config = dict(
    n_layer=11,
    head_dim=32,
    rope_base=10000.0,
    parallel_block=False,
    init_std_up=0.061,
    lr=0.0112,
    lr_head=0.0099,
    batch_tokens=[16384, 32768, 49152],
    doc_mask=True,
    steps=3408,
)
Each number is 128 + 32 x the weight over its row's rms, rounded and kept within 0 to 255. Layers, rows and columns count from 0. Numbers have three digits each. The size before them is the row's rms in percent of the matrix's.

# up: layer 8 MLP up, 192x64, rms 0.465, rows 110-176, columns 0-63
# down: layer 8 MLP down (transposed), 192x64, rms 0.457, rows 110-176, columns 0-63
# gate: layer 8 MLP gate, 192x64, rms 0.44, rows 111-176, columns 0-63
up110 098:163126124102093169124137148156121145128167153159167164212139091100061143138175127167207177127117136130134154126157127086137103205162104152126087112143127166129104152137132192130122104082090094
down110 101:153191082116140093094132070114166121079117122107122131098203163124144132103145113163159126143198145157128107165137167201117057083153111152106123110112128114157198125122112127173082118131093139
gate111 101:116084135141122109088157087191115074138153137149090116144098082136101143102090097134091104124150140123106145182084151157195156148143199148187143071161166144181098168114152104116158103127080121
up111 098:125177123160157116155076118121098133132136174144122105107094129145115132113115126210143130154133089112106134123091105108169096130051097127142111145143156106100156005113081146097138123190151083
down111 106:134113097115112083093069157117157088110096091115125165132114134100097100182172102108115130155140136112121110152108150165157125090217102066149188127125152156134101119196078143081128110141146198
gate112 103:093120168112155144083139136096116108165117031127135117112083134162104130112091111124129093140093127129084083139154194099118194133096157111146085157182207108136191090141113143120149165147141105
up112 099:104128143135079136143147156103124193168175113157120083140059157198148132110112187073129116091116168106106127063140145168140137175069154102107092121084154137160147165136115067122093125141114111
down112 096:103124102157175159088166120160084154100107108130085071133137076112132139140094141143134187130103075138112139108103156176136091140090103093165235145154107124095169145091184097156110153117113151
gate113 096:114111156086161083091149082127097129142098131101149125185100115185117136156120128055146159162080162141148113134163155111119065120147141132150079118091142122165139104210188154154109078154073122
up113 093:149125109152156115102157128082102097184083131144121146087163085147142121170120116102071154147147107190186110133101146136123167149157146065125066110102109108119124080153142145089146164169032121
down113 086:104100163108072105088180098159098140139114113092086169135148137165113081097175145121129127157114140145131139130161156144132106163068084160171131103056132090158105158101203117182143168072151139
gate114 094:167083099121131078190186109132142160169084140124084182105132170120115113155087123159141143144112145140088128089109129094093160168120146101099059136232135137131161147120152151096100167151127100
up114 097:183141133116133104158113177123099168141126190076051128155151129096099113114125130131137161144113169105115136067070082092095094150137086128077086127153078146110128101172085144119111057111122167
down114 092:164130117114159137109152127120159103147187116135141143147137114154112175075115139171082107120115111126127067166164160162127144056070093097134189105102190124132169094089167071155156152157143186
gate115 114:117159176038119170151092121165171068104198067139168099114152143126120130099085156124128116104132140110136135134188095195124153071098135167083129127084128134152168121120118112096134128131125076
up115 106:123144088107112163120154140127150159098157139171190157179155116155085155066148083161109101139112113120142118124132135093189168162156067124036191076112136147159149124133135152176123144130146088
down115 103:160127102127143129093097160142139132153148119139112096141110148185104176166104106044133221120137092147165147128130129089136147167134173183162084151148104186137090075112168153167094172115099122
gate116 087:107187110071153116153171117099156097167145146150154148100153189109142108138108129149113041122107092116089160111192138154110140123185076113101125081128080139139101171138143109128070143101066104
up116 096:144189089157109167063097123153151092114146153115153135120117115205121131148084131089100109144080115082165123078187107102117110097111169153152156140112091079067111163116147107073092112090108154
down116 092:083119176090138078189176100104124136082057098134133107088129130089130102135120140155105153120182137141107151134183123179199141134154126059164139115176114153178176119158136109154173142140149119
gate117 109:146133117152169126088131088149138074183070136123097138161125175129121132136135136134108167190125093096148130140113098066134132108121184166140072099139074153156116184135172197094111118128114050
up117 100:109116095167142127184145105080101106100065126110144189187172115104105140157155074110163148114156133128151192147139130124150138138201079100120117087157186130143097091131137172149167091114096170
down117 102:138094165191145133170198144156107141139102120151099127114130110147137128097143153185132123118156114088102184154147117189142172038121082074119155152167082070109128149099181145099121157126129151
gate118 092:162100116146125133156133093080072161142126148128152123158127142088176194112109156127074082077090156205112069146128129073129128097085153163103123041115146166142112124097142106110085138117131145
up118 096:128129108082114173117187131131195158117114121122130070120137098155091131186147133131151189155140149163147171032094131105136130093142133078121171187158117109143101131174090135117161139092112075
down118 094:099153107149195170111068086103110065139116117133070164108102087126139118091052129175117135172101137122132143143147103092119080124068122157110129112134111172085158137127200153093080139157147115
gate119 108:151138172081074171123171114089133127159169133119139136098057094105109164102087166112070146130164181141122110097166118113129086117141128118145164117084151120141110091047070095117160189122100141
up119 103:144126138124111148145076143142106110168139175090107130161088133086093147106089145133203044137148068134161149136105163153167023159154117102148138168072128113134136086132120106088126114116147122
down119 095:053100140144098103058162177096075154129129130171193136127165122160102141116102135134174142164104181151118151152113146150135129116127119153124137125217080134134096123201089130150103126076097129
gate120 104:175115125173189051105071105153086132091114168118134141064113113129110121118098138125086116198198140172139126133155168103133118102117168115128119121130130133081162101106071105116148133063157163
up120 104:133103151133083115164113080170097126071132076144112107146081066129141082161083137129107127132156134068107124124140057150096129133121130159101153081185158112129100181087201147114148082137150086
down120 111:076132085125095141103090105124057149110145112082150109123164158161103123111184149120093116124104132124114172151104214141155158167175160105130064141106120133112145085113111169211104121141105178
gate121 109:173129096155106106096166151127133176143158088176123152106102140099103118112111052121169162111172110105145155099117118072152113217105119123118104120084159099156158141221181144125133098125135098
up121 109:100064044100122114109080112100097147154134135135140111081075147146144090198156148126126103100167117121206157134134118142116136201083148106150073117180108115100129113104120105118186103116107130
down121 111:104117164109193101077116156129143102145064153108130132110167164134133124070099079088073106117078101141118124167129154184144110140088099106105132176152124041144138163158141160167148129126148191
gate122 118:127097155126116176101098129105114141125119129142175127217185029099150142168099112111108147125114111063090074076161069106135103109124155166136126103104149120148146086149145132107123124071155149
up122 101:180149135174182140107092105096185139127176136173131076119177152194150101121120061122102151175103125175106137086178115100169147132156109092126166119111112160098176133153135125072096091149130101
down122 103:165103175079132157113096170129109100131129106120120168102086142164124097107137121143115111151178176079108183145078157088122144110175112120187174175127136064153116184123143138129162097123168205
gate123 105:135154117099088130140106080093097139063091165072121143165085132078129102075114154127247128156120154113108100095170109121117165158102108145069132109141128133067167156129113136142135135117119090
up123 106:160102123115147149119159065127110156131163052141141130132138156198152171083120176114123130154147103153056114162094094152123116102198145106133068125097090095126137145134147138091103068185095113
down123 101:129200142174126081136119112092130078131104114120120202092094170142109130109154153160169097137112167053132073102107127109123116117118111194167122148115084137069156153106151110183089120107145080
gate124 094:174089147121190186139113148111136120167091122121160095158138066121064124117057131159207115093074168142177107105115147097111111123123161157089119109115093146128124156115162106132110096074081144
up124 098:090123139077166174154132151133192105120082183166127118097100124113140112064114145154143164133142160111139143147079119097140204158188109139150076093138155143174182139112091169104119185098102135
down124 094:155109122137127087163154165116071165174103172114170130121118136152116101115082094088117094102078140169112116108165136153060064114100115183087089120142105136103092155075064140113081110179124125
gate125 098:131107169126139131110103134125197164133103129129120117146160083044111146172169126133120094121101039065119092141151117118163122110109189147105146100037140074162130128124118139153162147128141087
up125 092:103163126139151115137126162166156123154125174139120116129102201140152123116170081107119116123155157169138182203108099171158099147086097157133165181137060077160156113114052140136083103135132087
down125 094:144123146113138056171122137112142104188101139127108108110166057136090119128079108109126066153098096073121142078128144101139137121122146178081164117141140176140223155091138111149172170153106124
gate126 095:150081100140116179133101123167110093095092130137115160136115131147108135072118139114163155110117190196169139122131119106133109225131085166133046056115071140138155119123143092091140095127123143
up126 098:197136098160159126089142140087131166133114083186122141126103119183083150086082146068122148150128099098204119130097162140155151155108156155137118112184199132154132098073177105111092137129107133
down126 096:080142142115092143135136157105172095124137092131128080143171140066129108068189158166104139077148151103117136139144154133083169147135073147112147179168184094134130163159152118196153188166104111
gate127 096:127109086165059117116144138119143139158105108135096084085090109071080158161109194158123107119095163134109127134107143113159062135136078118074102100129179059125141196090139094119141137130129178
up127 098:159169128194123056094167072122105173100160061100094120103146084197091101135121155106141148126133106174127137136116098147131173119154101087124190124110148104119156148134178192168144110109135118
down127 097:090105157127086079179151092153143102096131220164181123116110161116152100156088076155113106086147146098134110149133087222165081108108142147125140147139147138145141127106073155087123155161108121
gate128 102:158130138129124134136109097110135135108189096134099115098098132123067085145095089166100240137136096136153125167151140099130131073092149076077114153102071082112166121116146081109121097177140090
up128 103:125127105045065121124173106208155060106150179171070148127197081101119129169118105160148095165180150112107135158136136125182110117131138109126123121144142118122140129097138119081090143153120166
down128 104:107115162131102128113134099184144075141118126203117117158108090076145181160115112030131075142127116160164074126151133186120128196105164130119107126149108132142112131085160175132172091102112143
gate129 103:136131121108161131084159110119154121114149087148096168173074078145051070111102159174149139092139119141055071081113153159134114165143135102087180130146122123121173200151157124143130131118138081
up129 102:111163139159111126140116117091161146119056069148146105135174127103132181105158120197120123133118104160079098127106126114199107121088148139100117105091147172125180188172184143088084157114126181
down129 108:155120137152131154106154171130108123134104185137175108058095092093140136143125153121125105155174127115170139119096204119161124143071144106150129183122138102141069132110177145022132146069133116
gate130 100:051082152124174148074124074125165127135116119125103166123149145108161200170101153132076130133125159101105139138096102138144165132124128099122043096127138124127186087136150157099193158083153090
up130 115:132125123135031085187118135135120119086089152117126114092163130087161142079109105175119049106196134113141138182116143175044119118130119127154145158075130124126115112129101123179122113133088118
down130 114:176145182087185099091092130091141151090154173115165130100126131096137161143096159103126147119177241137138113079101069105107169099095122146131123126099141126110071116124150165146131109139084160
gate131 097:089147100121101128158114100136081101099102122180118118142160154149085103169122127149150153161151142102160160126180102138051164085174109166157137065110209123154128132120178057126140120079145101
up131 099:178126127166099148154115105058127121156131134056150113144167095058124134127086179114151074109105122137093056135133081124125157154088134131158175100169135139066108180188122153141126136146104101
down131 103:100168150099123119137134074118168172145118151080102134187136152197159112124083140137097117145174133168122112131150120161164159144123076141158113105097144155164056132156144097233094140142158153
gate132 095:132099118181140106211070190117101142148158126114152112139150119079109077127083103129140094114178133121104091233119126172110119100101125140114093132103156147175117124124081150182114085143119114
up132 096:138122172102150137090138110134116177115115102083149143162036172118233082105099099129128174162196107124161157113090121098104166127119111134148137094078123161088163114116096114139139146104149152
down132 096:088121104162157115113138134133160133107106112121155219087136119117108100105115087044091114111176106097166103124137153144129179130106178090130040132129135078164062157129137144092139089147108148
gate133 102:108169146110121125074058158137113106123158115205172145053159119149111160125147158130085063142140169140122111107134134178138100113101163134087098144089060100086141135169104097097178135147124103
up133 105:156155126155105132136119094117154176065149084111084117130136137146156105135113069126115232121169099141151166106095130091138164136097134133103146166101131209124077149087115153138103065108081149
down133 099:150102104203161110125165131146091176129108144114092105139121114092126074126078106121132103176144104103168173120138113092098123132117142068189121120105122086195086171196113050096137135120137140
gate134 094:091115106109124193144107092102111180050098125191089094056121150143089082117085162115129119176109139126116137162127127160156111107092158097176125136149177136109186169133122165078137113161101123
up134 092:077072124207104090064115107182140153162131162152136118153123133137089110130164103115127128088103159135080150161056186142123146143146139111131107174177089182080139098123113157176156120136157111
down134 102:102123131038165135120173125154099144133182153136103159128102102101086133122100168158140093168133122130140157177144099102188119072123128180160113148149177145182115164121201187112163141101098140
gate135 095:149178199102098103159108171127106038091150150128112111126100168095055113125185114191153160198096133134161106106146181108115129159127124169122150138119108107122138172153123153113090117115154154
up135 104:141129169085155098132099152101129068072136127114119138139089130118110099154113158140091113110191202090137156122185154042141160135116082175147106119109057142125136106125198144142091099150114128
down135 095:115118097170134168136187101179135198145095130176148113108151151141151135167180104111127185108093164130105143121140135182158126093197181138103110151140132052116102117157181112131165081151102104
gate136 109:126099122172089079078135181171135162117127120110116136109107147098067144184158147130074184115098089156141136165063154101107112146110112114116075103132132113136178096120082140160143156199065123
up136 104:170169114121073130167124102098159141123097123116116162123152148172120124146073141113083095109089157188133120106127081066102108195138110127178136106173134181119066119169082148058102092131152131
down136 102:112096149135210119121158107127110152121092168164147112120127099115140158089167127132158066149070141123186194102126136171123192142148074084136137146107103119166101174107155094165154115067101095
gate137 099:136081157156128124115041166074106083065134144157143097163082130099142138154155081115162111141141191095156133166115159141104125088127127122113083198113110174159159105134135185075153128119156130
up137 089:083119175130114095142164123085047147062094160150121148128122129145106146139115136126129081115097126102149187103167126085074117159138124087149097131078109070123202126055096124153149116085117120
down137 099:163129091126126104123159106056120089176115115149118094124131080097138141154194122107088102138091160100109138080107081085180095149157178120144116102077139210090094156127129190119120169133122103
gate138 110:121125160160099102120114193119098136155139089123111123187176072129162151149156083126117144158076153104130103144155140131069148092082121062121168162097150118187141115173093151075115147148057106
up138 102:096179070161140141119101137146125130111116154138122103132066163165139115156079164076071091131135063140133138141162116094155159111150077162163156137172106056204139165127114160123130145185135141
down138 104:073098132090116151120165066100127102106119099149179157158136119155084164126117123171084116149142138088124105160036189168118114119145070074105134101093075102137150133149132183139074110129131123
gate139 095:104178201192159159137099072164109150062156087148191150127118121098154176101133126069129145131137091104094100134141122149121130099163115168043122143101164083119150137088142130128112101157111125
up139 100:153120137139118180115107119086082135206168197105155086168073107154115097159140167147140133093195123138132091138140077111115109146106103091158135135125103088140165180084088134122102126152105200
down139 095:162141154113140114128116146089147103140129053080142071126152117155092119075109127160153105146120171089059153136100158070078097158139155096130135070093113116110133165147176056075136117094118093
gate140 099:127112104162145146114130149113167081195163133173106207135131085123144142162102171144123168092127082141089117122127186046147118117081130172103117153163148108063146134149149119089131168081099102
up140 096:122123117133087121096145150155119075105140125122169064147128163159118106090132138092173115138086094091070177118148160172154156126144154097125086134155130178134096161155050138052157096093177159
down140 104:112203101188136109107147122141147097135108106115102094142116133069115174185085116135160167089144158085141143093153162124147190163114137119138175134082130088146101149123134157107095140144232157
gate141 107:127102123099098163128219092098119164155161100150187120159115113179098157119172152160153111151133111083157133167142105151163088098176147150139146100149066073142126151138125117086111081143069078
up141 106:095133078111174224116127154120148089135054140136145111133114130156125125153139098172188169154077122128119189105069118135101139119170133144115058112131165134112129178092107100119162081106163124
down141 104:085159203094151098143115118119143180156192142146063183144150174145166125152093168124103108143179134109117089109109133148137129079140205112088114097148127122140103080133116079145110134161086080
gate142 104:098153132160141094111109083079120169124093121136117103095146093103116172139213098134142131145101113124148153095109115158078160165093101136130080089181134111082117186075093110182176185148096104
up142 096:098154158176130090101157080201135137125160126155127091205087097092129190149143095144135091106146149114160107150137071118129167158097099158125145157123180092123059164153120176138160152156096119
down142 106:133146142124123143120129162126159126168151118124150110086173055069146146147207062130189160123073060148130140133135166111083086136156060102141074125162150109113133126121147137137164143090171123
gate143 101:112097159137142129133153099138130076143177100137160061190099100099030185130091114187095112115107155154113137160176090129169123160113122140126139116155142091147116164139178085090167132119085125
up143 107:140054108164106092133145121100139110109080092047116057111143154145069155130097111189139053098090123168136138151178140107133114125120126150108108161090081076152116152165137132088137133125120165
down143 102:117099176141089099081130111147142119155159146163079140091155135157135138128131076126116127146165112162121084093140114090128143149124136107055133041145113163056203122120162110148106049128125163
gate144 096:140066102177106103098188147112172155116137150133109162108087125182133163181108146111191167134171199172142117146115168112102132165079165139109131156146121155174177138111122147066105144137133079
up144 097:093131119093116128130024110089073098094061124131075092115171124041072115144139110132148156186092145136141116099137144155160141108109152153160163120132150134133110106101155160116132117113156191
down144 102:179098085089088135146146124126121131126131067176160187099127056108143126138125142106161114149138105133091112208152097134074114154137109119108109148129126162138189128104082190063142098127086178
gate145 105:072149085122114085114137132123114145167118162097151157081126083131158154120123139121059142088092195113120101099179155097136150138129114070150127120160152155073118143146124115073192060169084093
up145 102:081181149133142083177173107155087102074135076142148153114127124108129178157123165122159120137127071189135147086135174154108117138063089172091063146156158142086169148086156109129098112129148118
down145 100:130125130112111120169098113114182073152092146128178115100082108171158181128070151088087107109150067151120094116155072100079103092133163106133122084157165126068093122119090193134151105117145088
gate146 101:154098087143210156131159100049054144110101127150121136112162161175097156158149102116145169143175118177111114128140123168101138132144121133141032127105140152124156134099115113094179161098172124
up146 093:148150097187094097110143095150127134164183115060114110117120107117124088138181141110150164110191139145133164096100142102176185119121091127130176115050134121176135107141123157125109095166197073
down146 100:145040101115141106123144123150082140126107123128174090149149142139104109091091117114117084127111051168127146184149071107085148153213100129156099125106167124110145100106083151132177132110145192
gate147 099:064126110159077183133158123134051108162119103081126162101128144103109070138078146116122062091080114162103114080178154131072108158151137148130126076118131133174099111144089095127138134182142109
up147 100:117078127172119119141119078200078116072167118143092084177098115128110159134108116115146074166151160124167092116147180150134123124129158091080165101048146143123134133179171157165127155175125148
down147 100:099058161141127128059148104082089152153188157094170108109122138125145126184122171102119084168133134154138090164132081146134142133183164139098092141155152167087157080158140131096129172109191162
gate148 104:166138120113145175099105109136077144161164130117128172113063123112121164117146110159035123105103126126100170117142128161079102170163138147175152099104171149151053100068098136134169106145161178
up148 120:125105142079145105108069105172143137107110145127112068136180162185167144169089164093136188156112164138146078118143098172137124180073134106094126142133099177114144161129169129124085075123064111
down148 113:100132124159102089115126142131115138124107146130135125131159101119131053120142111172136103201126089089139136137104073134132136099188214086072088126144106123140189110159078126144066138109131050
gate149 101:069106135088146160108165118153104118093185115152121092175094161147161193147138126124102131103110173105120125100140106140144162140091111086090129102081181109075196179104142174088162106144075106
up149 106:144150148144144161139089072134128075127128162134143122080139133098157155092193174126115120179172146191097138167085057122091134142189122122159111069114092119102111159175084095124155137091089119
down149 111:112157081109101170142079106176175113129136138144135092173120119177069087113105148138137088141129159081091177160111194120124166152090092090119184108075133081125177097164104150116153105114131173
gate150 102:141135173132178185095107158076112142158172120143164172129118115105110206100139093151182159115179129114128203142113116122120133147075109173090158147095148098169170135095110113093178110179137119
up150 102:175074150114147162093099170150134126112093103087134136182158106146144183158126149104106120108116107107097127123212125195154117137123120116114164107065125101080182107068112168143159161118063134
down150 110:179178111107147125180144172160125085124159093134114120079132114149112154105088124158097153079131115130148176118160125153115128110081159102100163170067087143089108144080142186113101101132053064
gate151 102:150134099185105154133164135187102178070118072113096029125098128139091091078122080179117126125129144128103126108112127108142082174073129108130110137078149100116175136197105137123123128144153132
up151 101:176124136097134080136076128073102073112066190102192130125135170133119154155164096095208143179112106106114125112155115152099120143186169137184109156145106139095132129121151111115139149075134165
down151 104:166106077118107083097129091094127095143209120070112147113160127059150134074108125155087086129135137093137086160085120142122127106158110072168096156160101150140084086143096143108158098142075167
gate152 103:066102159092102162112179091127106156120108121084117167124092094101121109151100118102154128155121106103157161125135145131080134110131169150196178096130168107125113160115128186055125122161229136
up152 100:131181149069143162102192077111130099141098169194139174049151151144107177131143145113069146144145152102142117108125134108126080107148160133150132118096195138103153180127111105117110147158189160
down152 108:121078119112123205086127121139110072152135128150146149180086117153175093157095143163123116126105093151116184080078119122123125160137080191158112105114094137135164173101159117082127142134177207
gate153 104:151129151139122072146125106149131191202108101109092125059152132151112122134131128170083092105178116137125090133189086132125156117103116158207088084126083111095117162104078128088142092093113091
up153 099:139060105180137115133106165135106123162063118092116142131148140097089131069103141096176091134164128111077125137151160117089109121116107139054107076176161106121100113137174185108115178160188143
down153 091:140100153150135117081121076158143127064166140110138150137158127162127121152161119088108107103125178088124117133118131069111117175163168133142117114089172101087093117079028128130148063108166067
gate154 091:098149194093184130110146166122151158136142140151120115066165135120156097117134103109159102087174114134160128179178163144083127119154081114192118156151109080170095148151050173102107133126078147
up154 090:107129151117128102128151166115109076079133090109088128125175160116084098138167072090150178186109122154104083121186148141130122160097124158176120155133213131151102126157098092123107108194187128
down154 092:107119166097134165103223157155119123106155091101145160101090123167149139107078087162091093113136081097118118193103075080147104140148141145078137151140075119080177141161163158111124123151101096
gate155 091:145140150092112128127084151132108137173096142124104186150058141105142137203154170141098140139091092096103137115095138112069148137154143135204086162156078177077166120112129082081139132084116159
up155 094:126116085103148111090095164133066145122146108144112168131089100121061156143140132091142094127175127144104040160178135124075148162113149060122148126136172131073108144083148077140176112131076132
down155 088:139127134169123127157112130127174111105131159102127090111110181149200102102144153112129148146129164123185119133099226138130170076155132118118112078159112135126139182163210065126126108121142190
gate156 111:119169119123200170096112054123139144149128135109145111117162163091160118107074133131075100122104151118141166111133152135109067101182141100163120128119063145082063079121109155068103100110151082
up156 107:112187103079174138118151148107157139179103123122126161172126131126099092130149111141131148130084099103161079092174093098090113083166116162141111119183140157064102140179173112112183085182077105
down156 111:104163095118125060149129096142052104140106090088163108091162115114160152096157102101145097098050113154105058145158080113136144139116149162163116092158132172132112146147103153164100162066126086
gate157 090:171157121089163166157126114136126140151091100178160101154086127131137176185088139107180132141170139142156155117098100106166117178086162073191129097154160111149091131141084127050146133127087077
up157 091:159095116148176078132079183106215125145131121110187102108132172087150137188114134126075133136102060129137152180133129115109140081147192091119086135147121116085164146107146124066147144136134125
down157 096:136109165106158157158100073145140076095158133060074111134101134182153111147099107122126103077188150093101092158137121143110171118061114142112152066160129104166091083140076113162128145160133172
gate158 095:170172087083058148157097177134146143106134115127103133190158188090130100147125146073115145103105071111138092127198146166143146152105159122130090115150096130104122178167099118153166117117163061
up158 102:120125035144116125152096099171104123112171180117129123105170080129147148151116125082148076112168105111138134165162175133104083117148137163079095172203136114108108088146147137145070084088136089
down158 097:125178166117200086125114089144137103073134129160160154146156147108218114153133109158133126169155145168115123133143142119112156118148141111167023138151096138086141116087067095094087109141156121
gate159 095:160163084096124119130138166127175099081136102138141169181124157100137106083162167162123117151144103096130165141144098142123141096100166157121098129121085109089154118079137072186142113117177014
up159 097:118115141121088099163112172134182155146180122169108134006131189194172131167105148137138131138091152124171141159129140148112117135103105123098078134127151112091193124153108072098122123116114122
down159 090:110130187180119131118127098173116153083144086103124196162160078120135117162116124102065143111138139077079150162126131119175083100160123126162121101139090122149133131094188121032084138165134126
gate160 100:110213118078170128072109154089129121128161058115110052098164096182164154130114085176090145159131072140118102109119165083118200151126145125124166119120147125118174127141124130105130154111109113
up160 105:099126172111121163172136125174120162131135128111148158153131167134099131159221173137106115130105072115125115113064166161128102148140205183119137101069152161147174155114135173192120107134087127
down160 100:173075123130166123065091151141128117132161090112108109125158125089122137101101132164112108151162133104086163153098120123133112083060052105169135136103146147076131159155225134116157121140201137
gate161 103:126075179166123090157097095103121106112105099207167103118093148090098099163149149165065111101115126108063109186089071192122113108147089136103110115087127144114106080162110122098128147127157124
up161 106:164078123192078069109121115129089118141092132129102138122076136110087149122096119111150150181132125170107090088204123177176082132059127173104138162093097111132091132124170138135112115070108130
down161 100:149155137066096130122115058163124111039152079108093156133147181105167081144151106182151130113152113157088119180178132110101147119142167098120136128117135068178126145155097180128128121131095175
gate162 108:163161161072137138102129093125091058146132099148125142091172146123105172119145073137092146104075114135177137121146116110144182200115126097182121120179103084125116148154069164162133138165186095
up162 104:146088176142066168096115112097093160165156113169194143154103089117192128083114135135141162106132158155161152100126122099141113131113126082187171131211119189143126087157093139131162132170138123
down162 102:149149153134025100189115135148097120119137060095146168144141092160152175170143165086155128115144180183131124095151141173139133136164139119092106108102096172156095130174147114179106128080136153
gate163 096:119102142127088134133146122157086187195139125118119142113143136143173121130116118089125155101081212124117205183154137167158164101140096121128159122171083124173097137070068167091083125135114105
up163 102:222113204160094161113182114180104135100148117085121140144109129132098131116125154104161152120138118107093101059115155090110149108105136154075141126115189091086088112085125098139152104168161084
down163 103:141095097149121068103110188087135118106148121169132114123193158132083124137177106082105155122114165081125099127102081151119065104115153123103119097176125148127096088075154191111191164093165147
gate164 097:102209147130089089157139148067082148171126143139173184076102118111126086092172120150119132153165134133095119149146120143097176113181158115116172090132128140094174171141140126075162105064121093
up164 095:124156134137115166078180077153146135139126200093094111162128122169139105162109159111141111180140119111084159126124127063117145121139093119159149105128103165086172129220155098103185126067168125
down164 093:114108151144115165145100115125147055130134091146131140205149146136147107169144117139141092098156108141113111107148090190152052127081102146128108203177103195197110095115140134103097123158168134
gate165 093:146141129187110148111124122197182124072152147095144084114108146112084150119136116132099128145120096088073191119174129119136118117131156141090089159139143106153125139183113140127100086145132004
up165 090:154162122145107145102156193136143141138137097093100063140108066140127183116120110083128117187068083105136162177137069031129118137148107103077123105122139130123118144133138139139065116147129077
down165 101:119091193079130148113155129141124058112075158133126147117133155064144127151172152092122115144131159168130111081115121107191081107148124167208146153168120192099152117086104126089109106112169161
gate166 112:170085115201075074104172125140091168097084168116127108129138125139088182081131140155085135089140131126083134096111165147137112135189100242115127081095114143155142135126141131121125128133110138
up166 110:129146086174119101141149074118114141145127124108097108117113142168157147191081186100126085127141124075121068110173141151138101146104141100120173134112149095142066076139105079053157079080091111
down166 108:064071084070138124071116169124127121135139131126133133133098120040137133161135146159094133137173114151084131174113132103151168116144086148094140142172099150096149154217177114161089130141140173
gate167 105:158160153154142133102136125136174143108148065106115109102105119136066069137084126154149118084096125141072095103088153185109046053094129118142151139056156143141120168131131147098126141104076140
up167 098:108115110138136186124180158117108160141124157150135102154113114142139160146207088155138126100096127082156068152183091073138174158140080185163075133092073091143115096106153161137132158095158103
down167 097:108154112085108147127076096166149106181091120082194140118195171059118124092077122142103146130143111162134127175108177184099069127131137102116169139134136141142142119130078124069153095095083136
gate168 100:095172135160167144166144113157119104100147081152093134143102137086138080124137090148146110111126093135146113120151136125128152059072163126124045161056061091103162128198119158118137094135110079
up168 106:134118122106081187113137104132103118156144185099105169087194103115139145147127133144131185159154096111110168173152094143195157147156131126113167144143084123113068126030080114107101121098096148
down168 105:162115075063149147142150117142110184161157160076141127139195119111105156113135123128114091173153104155093124101133172114067101230115148099122115154121119096176094168139092074108124146135093144
gate169 093:154115153168136186122054158105151078158148074167174154133093126108059121096132133129128176121161139143132149118141119052089127064176123147097141143119104102120096181061126134109078131115112125
up169 100:119075101135097131126148174083147091174084108114087053147088146190099132130130108114181155127109110097151181178150144111137143102124140177078095137121138092194097138102147155080164157137080111
down169 099:170143113108143142173165097149096198121074216184105137164140177119155153161098172141130119146116123077119141137073124175082068136150148124119095165131135148161169124167158145171161093133123132
gate170 094:142166148105092117101154108142119107114113085140065095210177122138123129138077159096125107106089121145122097127151158114090119141161186161145217106135098202158136129099092103141121151056115132
up170 092:150145105118172066202117152140168130128096126095129127136124140145124098140146079140130109032159119064112137150134187140165136116146109124101146129121109069117041129169166186099154126121155094
down170 086:174127078136127139159097128139132113128154125175102128146186095147174116151148100175162139154135143163080089120161142140098146149083166130163131095183109173108152139149084036104104095149204090
gate171 104:120139110199127065178098108113119132100123127123150151139131123091107139104125112133198129109153125118109087170089101200149040186109139173164182069135111126166106143142094161099127097134165137
up171 104:149097152138120179067165124162174157176163145120191100138145132155097118125116155106141109114095175068182106148147094138144139084148183139122115151135098146208098135097137173149174124187127085
down171 104:158151112172114130138094109147195130148161177081092126159110168184060089077139159175107171140059145126140134145061101157108166141136109118103106111126128078114142123119175099105104188143100137
gate172 110:141122142101142098155156112136129178107130079090074225106122118075147174135151116157098138073130108098157089138073159119181114144158154200167094091120140144142125083134106147150187145098118124
up172 102:174146129130142110186074130133120182062134148105103120103105126102069096145102158152029126145119144160167089109166152187154126154107133167126163109100175106122115104170149101126166087102135173
down172 102:058146135157103171097124127170146107073097100117155072147196146147123131105109093098135219120175185161166117097161093129128086151125086099138144153106122127128148154102071114146139135142106069
gate173 094:142130121084100144094137140140147117123132119131164177108156162099151154128202122139045122128194146118181117153143185140119151116101221173096067143136146119118153141048129164156110132143116126
up173 098:116136162078158193109125138172138115129136146137146098178101092091159194147140125142188193114102106147146116079066184133126084149152181114162134124160140147070085155144134092156101122152174110
down173 098:143139117142147147164108110084141135096129135092092105120074105127132046180133128087164141110144127116049166110121090169136110151103121169164122089133124049137121108197171162174136128072103163
gate174 098:151122092135140161159130155104067167091113084111078142138126094122111140150118131162168163196174171179164130174115086067128110133109097144124105079152136169137141104157055128096118061145138088
up174 097:153122117076075128188148144126167133126073132121152163131096116088143064105166133109120159100081134185106120119173132231166135181095139153163145098125169087095068129115150143118139113108130127
down174 098:131142106177132100183126099143105106200089080123102131096143110101133097166109136124155122101067162109106164121112152156134152114178077131165136188057146080109160116145079144125150105160048122
gate175 096:149118168127094163136172114128117146131094130162162081102085096114106130077086081139125162097122116093118134141072108114139120139081143078099038186097091089121124151179076185105162147107104103
up175 094:147086094101118062114112096215110127114109116096134141162130131174104075134111100182166159206134137113147154128121132138157128075098126159159142120124139206207121098141114121149086090128106133
down175 093:151200148156136093138124157073146160151100141149085092060107159046090122125128139125139144138083166122178084164074145129156113137166089170182085109118098155103126129125136161147105080138154096
gate176 107:145084142104124084097181186155095149150124118140090116176155097124113130137141091072134117097107129172102160133124176078093123087113089174139116158128123074107126182144107093050076111166130184
up176 107:109062124120101124080117106166109148175119132116069144135144091064135191145145089068127166138130166094194100101172103098110134130109115063192143187117092125157134108097169108134142136122133105
down176 106:118091131019087140150117152120145163126127131147147109152169116180113119139142155114139115171178087097094125159110135133157180099118204111098166170091144102093168142079133108165148098178107087